python train.py --n_layer=16 --d_model=512 --n_head=4 --n_kv_head=1 --head_dim=128 --d_mlp=1728 --vocab_size=16384 --activation="swiglu" --norm="rmsnorm" --norm_place="pre" --norm_eps=1e-06 --positions="rope" --rope_base=40700.0 --rope_fraction=1.0 --qk_norm=true --attn_scale=0.0936 --bias="none" --tie_embeddings="early" --parallel_block=false --extras=["some layers without positions", "short convolutions", "capped logits"] --init="uniform" --init_std_qkv=0.0294 --init_std_o=0.0 --init_std_up=0.0294 --init_std_down=0.0 --optimizer="adamw" --lr=0.00108 --beta1=0.9 --beta2=0.98 --weight_decay=0.12 --lr_head=0.00846 --warmup_steps=211 --schedule="wsd" --decay_fraction=0.808 --decay_shape="pow" --final_lr_fraction=0.05 --batch_tokens=[65536, 131072, 262144] --seq_len=2048 --doc_mask=true --train_tokens=1038000000 --steps=6748 --dataset="wikipedia_en"
Each number is 128 + 24 x the weight over its row's rms, rounded and kept within 0 to 255. Layers, rows and columns count from 0. Numbers have three digits each. The size before them is the row's rms in percent of the matrix's.

# layer 3 MLP gate, 1728x512, rms 0.0541, rows 712-728, columns 0-127
103:113117128114144125103133130085128106124090119166140126139133150124130179132092126117128135103135161130102114080098123128092119108141102132139150155146153126093142133154130158131111114145147068086132132117152111126106108161178101122144095120154112110153126105114140176154157146125158130123137102153138143146174144145094119109156094136082157152104160126102158105155150157102137112119095
095:129126146133151106147113128121132113171118174102157155100119146107120154117142137148126116107131136159127119098124146118151094116072124131118150132122126140168113185135133095117099124097151159131145175124154154162184103091123146148143137113139134084174155139122113166087130108108144146187148094062101141160138140104153123110104125146105118155131176115144143105134101129099154116123136
103:103131129135158163179096102151115156148100110090121116115094124098103172105194099166117096166068063144161144118184092141143091114164125097109142097110151139127119190128140103109122127116152147132122113124130168178093085137147143106140117172105108137121160139179103169124140173138092116124088141156129092164132121115133171176110096119107127088156151124102155116111175137141111118135143
099:174099154141146130116119130170173121101123103151145146131118138124144133132124117094111117106112111130116124107139109140142088136145130092145149098153093138176131139102193101163139116166141105191094153119103175121136119129184126095101098134173124130092139107137138167082165107121141112125093100125111106118111168133173098086125129110139158102127119066113089123169116147082120123113129
103:111116131087139094152102147140115131111064141132131132108157168110143127113098121100131134132156113118159153118116103114050161124205131130115122117142095111115104090128122112138167148114124096112178139119143143113126105141105159130147086162108133117104097149141092174107143156126130114113094167101177119086103135129126127159181099080128090138143121143114178143138136085131162116124131
097:120129124179150127165157079111122120144127106143110110134188172163132105139113139114123131162112098127114146142145135117128125118071114133114163148127130142158134139191135128177123162144143153145131118115135100078149144135179093161118116147105135120166124112134143141106103156104132176088151118115101169137114139130150115156091118137088173102132132136146125094151164168134121133159146
099:105155109151165140151086178108113125107115136155102108133089164155126153105134165157168131110113140118122153152156109110117123133104086117133093125117144124136098150135151168070130167101126172116108117111155111117122128085159113154110149072110154116120112096111173134166147132144177136130133180163150167147107115122105128142140130147096104087140118161166119119131131133169139141120140
103:104136110145158136143141108139132157155083164155152139142110144093126132121086141104123140153137090138130150114116094117088108046128125139114144109128189186161124144145087112129105153104163099110142142108133152122111136079153128131163185164127101120115150137113129124127149106135121156101076117140123123173081103104137088099139146100152110133163097126176170175145140108161131122116121
099:148128130116141125126097143095136172159124106142150163109073156141137130117148117155126108098131144117128143101128077141142147147078158101106149111167071148104140136133122132099168123129148151121150125104140107124092107152129101130121101130128110108137128134136132133131118166125123112140146090108117123085136098107133142109090144122132120095127142122092128179105147089114098146133117
105:100135116152125137135091097164167136162105086155153168079133136118144162128159122118106126127140122149088129111114143089136125144156133126142122140131130116128121152136177143116152075098157119140091107089159131167100088081118096123149125138121124137071117102136114129129157149129111153095114137136139090133093168143146118093136127150094159162179112113086093154131147110138160125125173
103:114156119099169135127140111142157149142138148127102152115114128144140125126103146157140138129155116138117078139123131132147124113108099093114147143095187141129154130148137127127162155074134144090113140108119134157137151107108153164133137104120044120121167145121138158148112094119121173124130157125139124087138118085132147106110107158147132164140147116069129122103105103138133123082116
103:140124151128126100137107145107131138095097120114122166149111148161143134137116138160139163132121099159142151144113082098100122100151101102116112094131084103115136154146149137131120095096148097137125144112128175127108088130112133150158127153134142173092156146101121162161166143109120127105113152115123139094131072102137081128125153161085121142167110164160140121136183143121132105088125
103:163181109147153112129134134114167108117096126116141137141136123143123174081132132132111094139159136137101149121142136153104130138117110092140162134130117146169088153158130187129149134111141139140120131105109103098072159138080157119156158169136150126121092104140150125139089114118145163183078120139073164128158152110139091119113126151133137116133129106143087118161143079121128084162152
100:137109127089138128141125135113089107144118132140133088077120104161094141097121167124141134090168129100148115095184127152130123130157141127128132127103111157125116164111116096129142124094101145122151152109136133132130107121121116155116181169161151141161129128099088159138139152112100126144149162155119171177126097137157130096147134133116097097126132174127120167117113130134146157082144
114:095111106112135115082141116145092104124099085153111118132107121103182145117130112129092137129143090154184134095151131134105142112154147086133114113163133152136157096124205108126122142118133124118109115088087185085113162134126102083128085167133133108141147138115138151133130129175124103179150151145101125116124130120136127109114154070124117130173149105117139159158066148125111133129133
094:108144179115125144150129136149119133146074175113141107080118111148068126087135131115117134122161128129108180151085165113125112143145135151130113138122130127081154149152157137105170131148153146136148114109134143153090101109136081157131171094129165114144091094130146130141155154154144157148111137166135099102123146064151118143153118103162140116123114105113149148193140146129135109097155
101:151158162148133134128103133144107148126095115112095111169132094109156129081124120097105114137124120114099126135135140144136177093093148107109184103104107108109150114105146151117126150093146142165144123096153148130089137116124122159167140136149144165123102133176115123166141136120156113125122138133088093137124089067121098158081136174148143131147155149091142142143118110107166121105128
# layer 3 MLP up, 1728x512, rms 0.0544, rows 712-728, columns 0-127
102:121104091120146106143126130146141123155165116125120101072154082080163139148121122122177138134146181130134119156130069104104126119136155129179093144150122122100088117135152131069158181106174135107136142130133177115146102131145125125123139143129141084122130157117144142152138129172121141122148117117129095141137146173121143130138109146161099176124140138113109104136103148115123103111160
100:147138131102141144125130133150145152169121123104131118162117095148151147096117159120166164160140154097124149139123156134156096110092127128140182153158131159123118124130149088128116102142164127109110125142197174126148100123112139134103140103149146114116137137119136125108126146062134119143090078093108094104116112164187139137103130119096132182139124108137122128121074123124143144149164
101:135157134154158109103098115138101130105064092129095105096152158110112174126134143118146117100102144118108151112115116130120140160121152133142125122133139116151089147159078149091113118104125147117132134131114134141093148091135133168130128126110174115152090148109133124143101132151116129114071131150075118172131111161138146111141106113111116084134134144124129120102133167121096132113157
105:109112102132174130140084115108115139146078136116123140117155116126166101133118180126110101141091107146139048148093154121129100111132107144134118138147081115147134144128127114095118111077117157155114128116135096136170110166119096069186151129138101143154113096164149126127117132133152134154110136190133134150130071140113132153122110104145142130160128111095070124133203091101089187151120
102:134137127081114095119141097114139134131110137140122178117140135127128117155104102132084099123173125150126146148134138154110115158133132107158119123092106145107125122132141116142133149148169121157174119142178161133142131126126122163145149112149167170113110140154167107091131132129114136138115100119092169105099150138133115109097101141107101123135173137133141132089130142110100118117128
099:147121112156130114137134113145140166126139155152093106156123098105153159146097113145123123147118100145170123113138146128122116090155133114156087116116122161134120144117137140131111127127114141123141131136105148100137134111097116137103127188124165123133134147132105117116103137117145137160111093166183136109151128102129109117132155149165121137138065137156151118095147165137106116154121
103:141107127121086152164100164150134109116120158151103115171100113100165143119128102155171128084103105127097133168118103140121093115140120189106107135099108157138102138134115144121107113123116168148164103123139121124116133112170106128109146112139120110113176106118110132142110108109093119121169144105117130082106138161140088142125110164116158110134148128151209152176150109161150184166143
104:090121103140083167148136160119135151137160133104132150117112092140160115156161150156118154190107138113174124088168124147165123133144099155145116100141152145108135118150139143124098175140127122123150089116152113136117126094124178132135109096123108134159116143141092156163164159156140121152085147133082082091108115124111124164171131131139119139089142194146155121103098149115118141148166
097:121177130139169145119173133122158133154148190114149126101121134112188154104198138159148110130125148135121119132103107145111122081093129109119104153117160119155156154123091098124104136142061152085171102129151133111142120146123137092152122124144130149115144132115103117094143121154155115139104122160174165124090127142164138105143072107173126147136147136103106111155122150151147083120106
107:128144120156169134161169154097116118143111137098126135161166122149114100075100121136141102144124092121067132167080126106132120127182145119113096104146156137131143161142141110121136121147121151109123170125145140125118145117171145092148146141126103106139169087077125155112118163074166117100089163145134154159117147120141131172111169125133159121103129148171125145061139136112107140129112
102:142103136123151144149133103115107128110138092133142143157159113107190117124149108100166118136108123159117099107149162132118157146103128096097092141090128109123132098141159104106105102113095143155124101129125060140128147144126088112147098133140129132180130100152092133111126090137139161096154087086165185174092137151150099156153133105106110143155153119098121121117128107095124100093133
104:111096119094154120158113092125102130168153129150104132130135158129135164104173147173101135139110129191149143102115131102129116129140132162128076103117099111127078133136106145121154123100090093135171132138107185136117132117122139112116110138135142099133126093180122133113082094150117154077137128108125114108144139125129108108155100112141143120166090132136098111112129104146123111098131
097:145131147136147131105089102128144207132126141142132134103119134136125120092105099100127117136124152105141140138165159171132142102145137105152173143142165138104162129122118142114155116136172103128145103132153123084143151130115127115125158143137107151108174165124131137131151148094154123143132152124128109105143097137125102164121113151100139133109126128145127108081126096179106126105125
097:134152097126147112146143129119125135143162125107133166161141112113144123127177123142122166120158120146115118127121167158129120140116097125136128095147108130093101132144146131140119114118102151157141108134111186117071101147135135161140124131105139142139112111152126142155122121123149100117125075159140119119090110078133144133118153134149097130147164129111125161070143155141130131147146
120:132124143147118138106114123129071181140125133136119132137097118128122136130192133136099124111119113118140127059126134154111110149153109101147117113144157119157183088138188159132152097142100119112099091126092151088150141146148117112115103147199100108153144143137099104189119115162118118130143106115104155106138174154116131102107144119137125131141100133133145172124114141132101095146136
094:142124118149115115108139109138148151136109120110062102089107111134135107133125114124156152143168106175133123116130142110139157127090168162141144124127087116112090122129152096158151116124142174146138144106103129145144113149139153069153148168119083104148107146158136094131115098070106121137159137129118099152167119134184087126150102146128058164131112124096146123092131143110131131128128
101:165136195111129143107111148117169115123105143156138170126140111150145113115128090136114109108133136133104154114098079130143081142116132099160172113121128149165149117139156116139128130107150123151109090128138162149161081105123114129119153120131098155113129094112107147141139116080144113155137134114092164084115113118142130146127131108134144138168154108137094120092137113134104092134070
# layer 3 MLP down (transposed), 1728x512, rms 0.0543, rows 712-728, columns 0-127
103:113144112111160157088121141119118140132132126107103117134123119135117142130099168128131155123115106133105142131144116161128143139097202105100090114147145121131135082115106117141115144111146107147123152150160151111148158132104157143179088181115155158161137102148107124115139120123102148139146171134065084119137100124147135153099103106107112158153085163129139162135122113115074131148145
100:161160173092095156104118107129108138169137132160156141172143174101158116115148150140147109162113117117149116143135143108113169153155106153127162152138131139160165131140119143151165139098126116131120158185160188121145120170111112140120110146178148152141150114114131103107130138140159117123117130095153144133148149136121128130114139145096092165156129156099146148110102133117123138163218
102:127160162094122156152097152130119153149085117118123091129167163150102174117128085142142117122124105139176147125083126148130107120184130182135116090129141089126124143107095120130149104136136147157102127180130171129129121120118151135116125122148119153125150135123097138093128168122132132111151076118135145147138160089111170134131133148153143162120107110120111123129193141138093146096138
106:100145097106139120126093131140139122118101100116133135145130125149171129136152136136111117111134084149139134137132108117098109153156136091152077109103120128148093092120160152090164153112134164128123177194140148140132126146095151076163149151103066175155106150146120120134148157103109109141090103165115139099082146101117139164140083125133161101169099111093145102177131121115133130197104
103:129115099123145124146167093132128141114117126147118152102085091098113154114081108153096146133157135118127112126124144126101131130095115129143116163117135097143118072133113134132161145174116107162091148144088115139145130133137144101115141110082159152148141136122093129109107118128109176126141138156140163120100127137100113117142062150123115113102113134098141155087125109085068124094101
099:095120120113092104096152161165121135123106121116121106128107127146109123124115144144116114120135095145107125108124116127167127147121160095139129158163149113126118106090156084124115065145165097097088083123089137165096142127109126095154118144174146105116126104104110106150163142163117081159140095103152101123152147134112103134118150097112148125117105084119132167135103120172153107098133
105:127100124146138120178111125102090141108119100140137121149136131110158156122164136105126107130096121123126118095134167156136125132180114127129156113156144071128145143111135150108124117103130127134103107176107092119131105207140118148142133102120162144133161131099074115076123131170154132136141119177158131132126128126107127131132125137082149057121079126069161139118150137160118137157112
104:096113145183100129118169172122134150107147124104125153139167158138177086175133131130161088077132091109143100094126143145133139127094117126113139153153133144166098096133167124135099114127137147149118128159168088184136102132146173115139103094146139143164151114089086146134090145119121086154116088156123115101155121131151117139164149142148134100113129157135125099093127111167132163105114
097:159120130119134121126168115152155111056126120119152105139132148138104128147133178166090119088118130124121131085148150133129157180141120137133131160111126127102137134126094138169149145106144124148104167183141129155134119163156125114127112078140129143130148132106093138108162124170132077123159146141133120174159191191133123146146126157127060171133088112121109118151097095140074124120148
107:089106149131148117144108150094108156110081158108123130134128154132185175151138118111131133126145094126145122138164126111153124100128066105129141150101154160107123170145137120140124120111134137112111165130164086119101153112126147124109119138090112075115104127122117124132133111123098101151091139134137127176105135092119114133143151107155107130136113097153087127128140105161129141139142
102:142140160127095110130064149111106094167116132134121097080158085137110093182086138104118132126103133146136109187137130123129161120170108146171160109147119129127100079165113103147124177146166124107099147088157151106128138131112117183093149078128080120157126143140110143143179120161092130132170121129121122156142150133124112114132160086141119137144176107120122108155128125115056129134149
105:108113146137153089117132119165123113161149116147104132139141136086154079146133096131082154150129078108130156166128081139169134144104162082136177162135139116125081112105150125128135167075078112090125115114115105070114117127114125110101126133128079114126159111081159081137142136086154131136110168116143128132162120098110083096139101154149135112134125144141112188113126143164129141130123
097:074108163126163108173090126134126190132183139169121169130111150144124084124120122122099169127128161174173131135142123106162102103151085114108155149146106102086105160137137090095143133089133128130121128095121166136131149122152109131130113166152100134125112146116133120112082134118148099145116134117129090129109170127127140131124146104127148106120125157132116121134139118121143098157098
097:103134095146109133146149133148191108119108147115125134175117112127110169145139108173112113108109133117152148125168146177125099114118109104153120079118149111122141147120119151122117123120093173091104099142100084088125104117141085090138100128168097169141104102146133124140154085105126135127094129103115116130128123122138087124141117172096142117115141141106137171133082131089092148118101
103:144127102092149137145125122105119100124127127148130145139150162127122126134121135120150121157140157157110140133130154167114135136114181139149160135137125152101178145142137162128128121125108113131073137255140130176141131137102074150105092148135111153127115164152166172143154121119131104189142142148136138161112138130135156132101092140155120149157120138160124140111087129110119107141162
092:122085166137149172083140111116148138108098124153127134094094114107126110126125124048180144087106153114129155127132125108179088136117112130135114139118096085090146143169119092115147157120160159163129106206117103134118124146105112146112117120138135126146130133157136180146149120166097171140134145164148109156128118060134127090148097135129144089108105107127130126127163142143115134133123
103:123143137125136151147124138112143121101140146097137146134106130139114109096125145083078152166084126156177123131165112142158125111120151120148115103127107146102071114123129161148097114133141092112117140082112133095108153073178108127146162116115127113107105104140111157139126145153165125141118147162096150150141133121114134122114156127151092154125106175116123154135103106130092134101107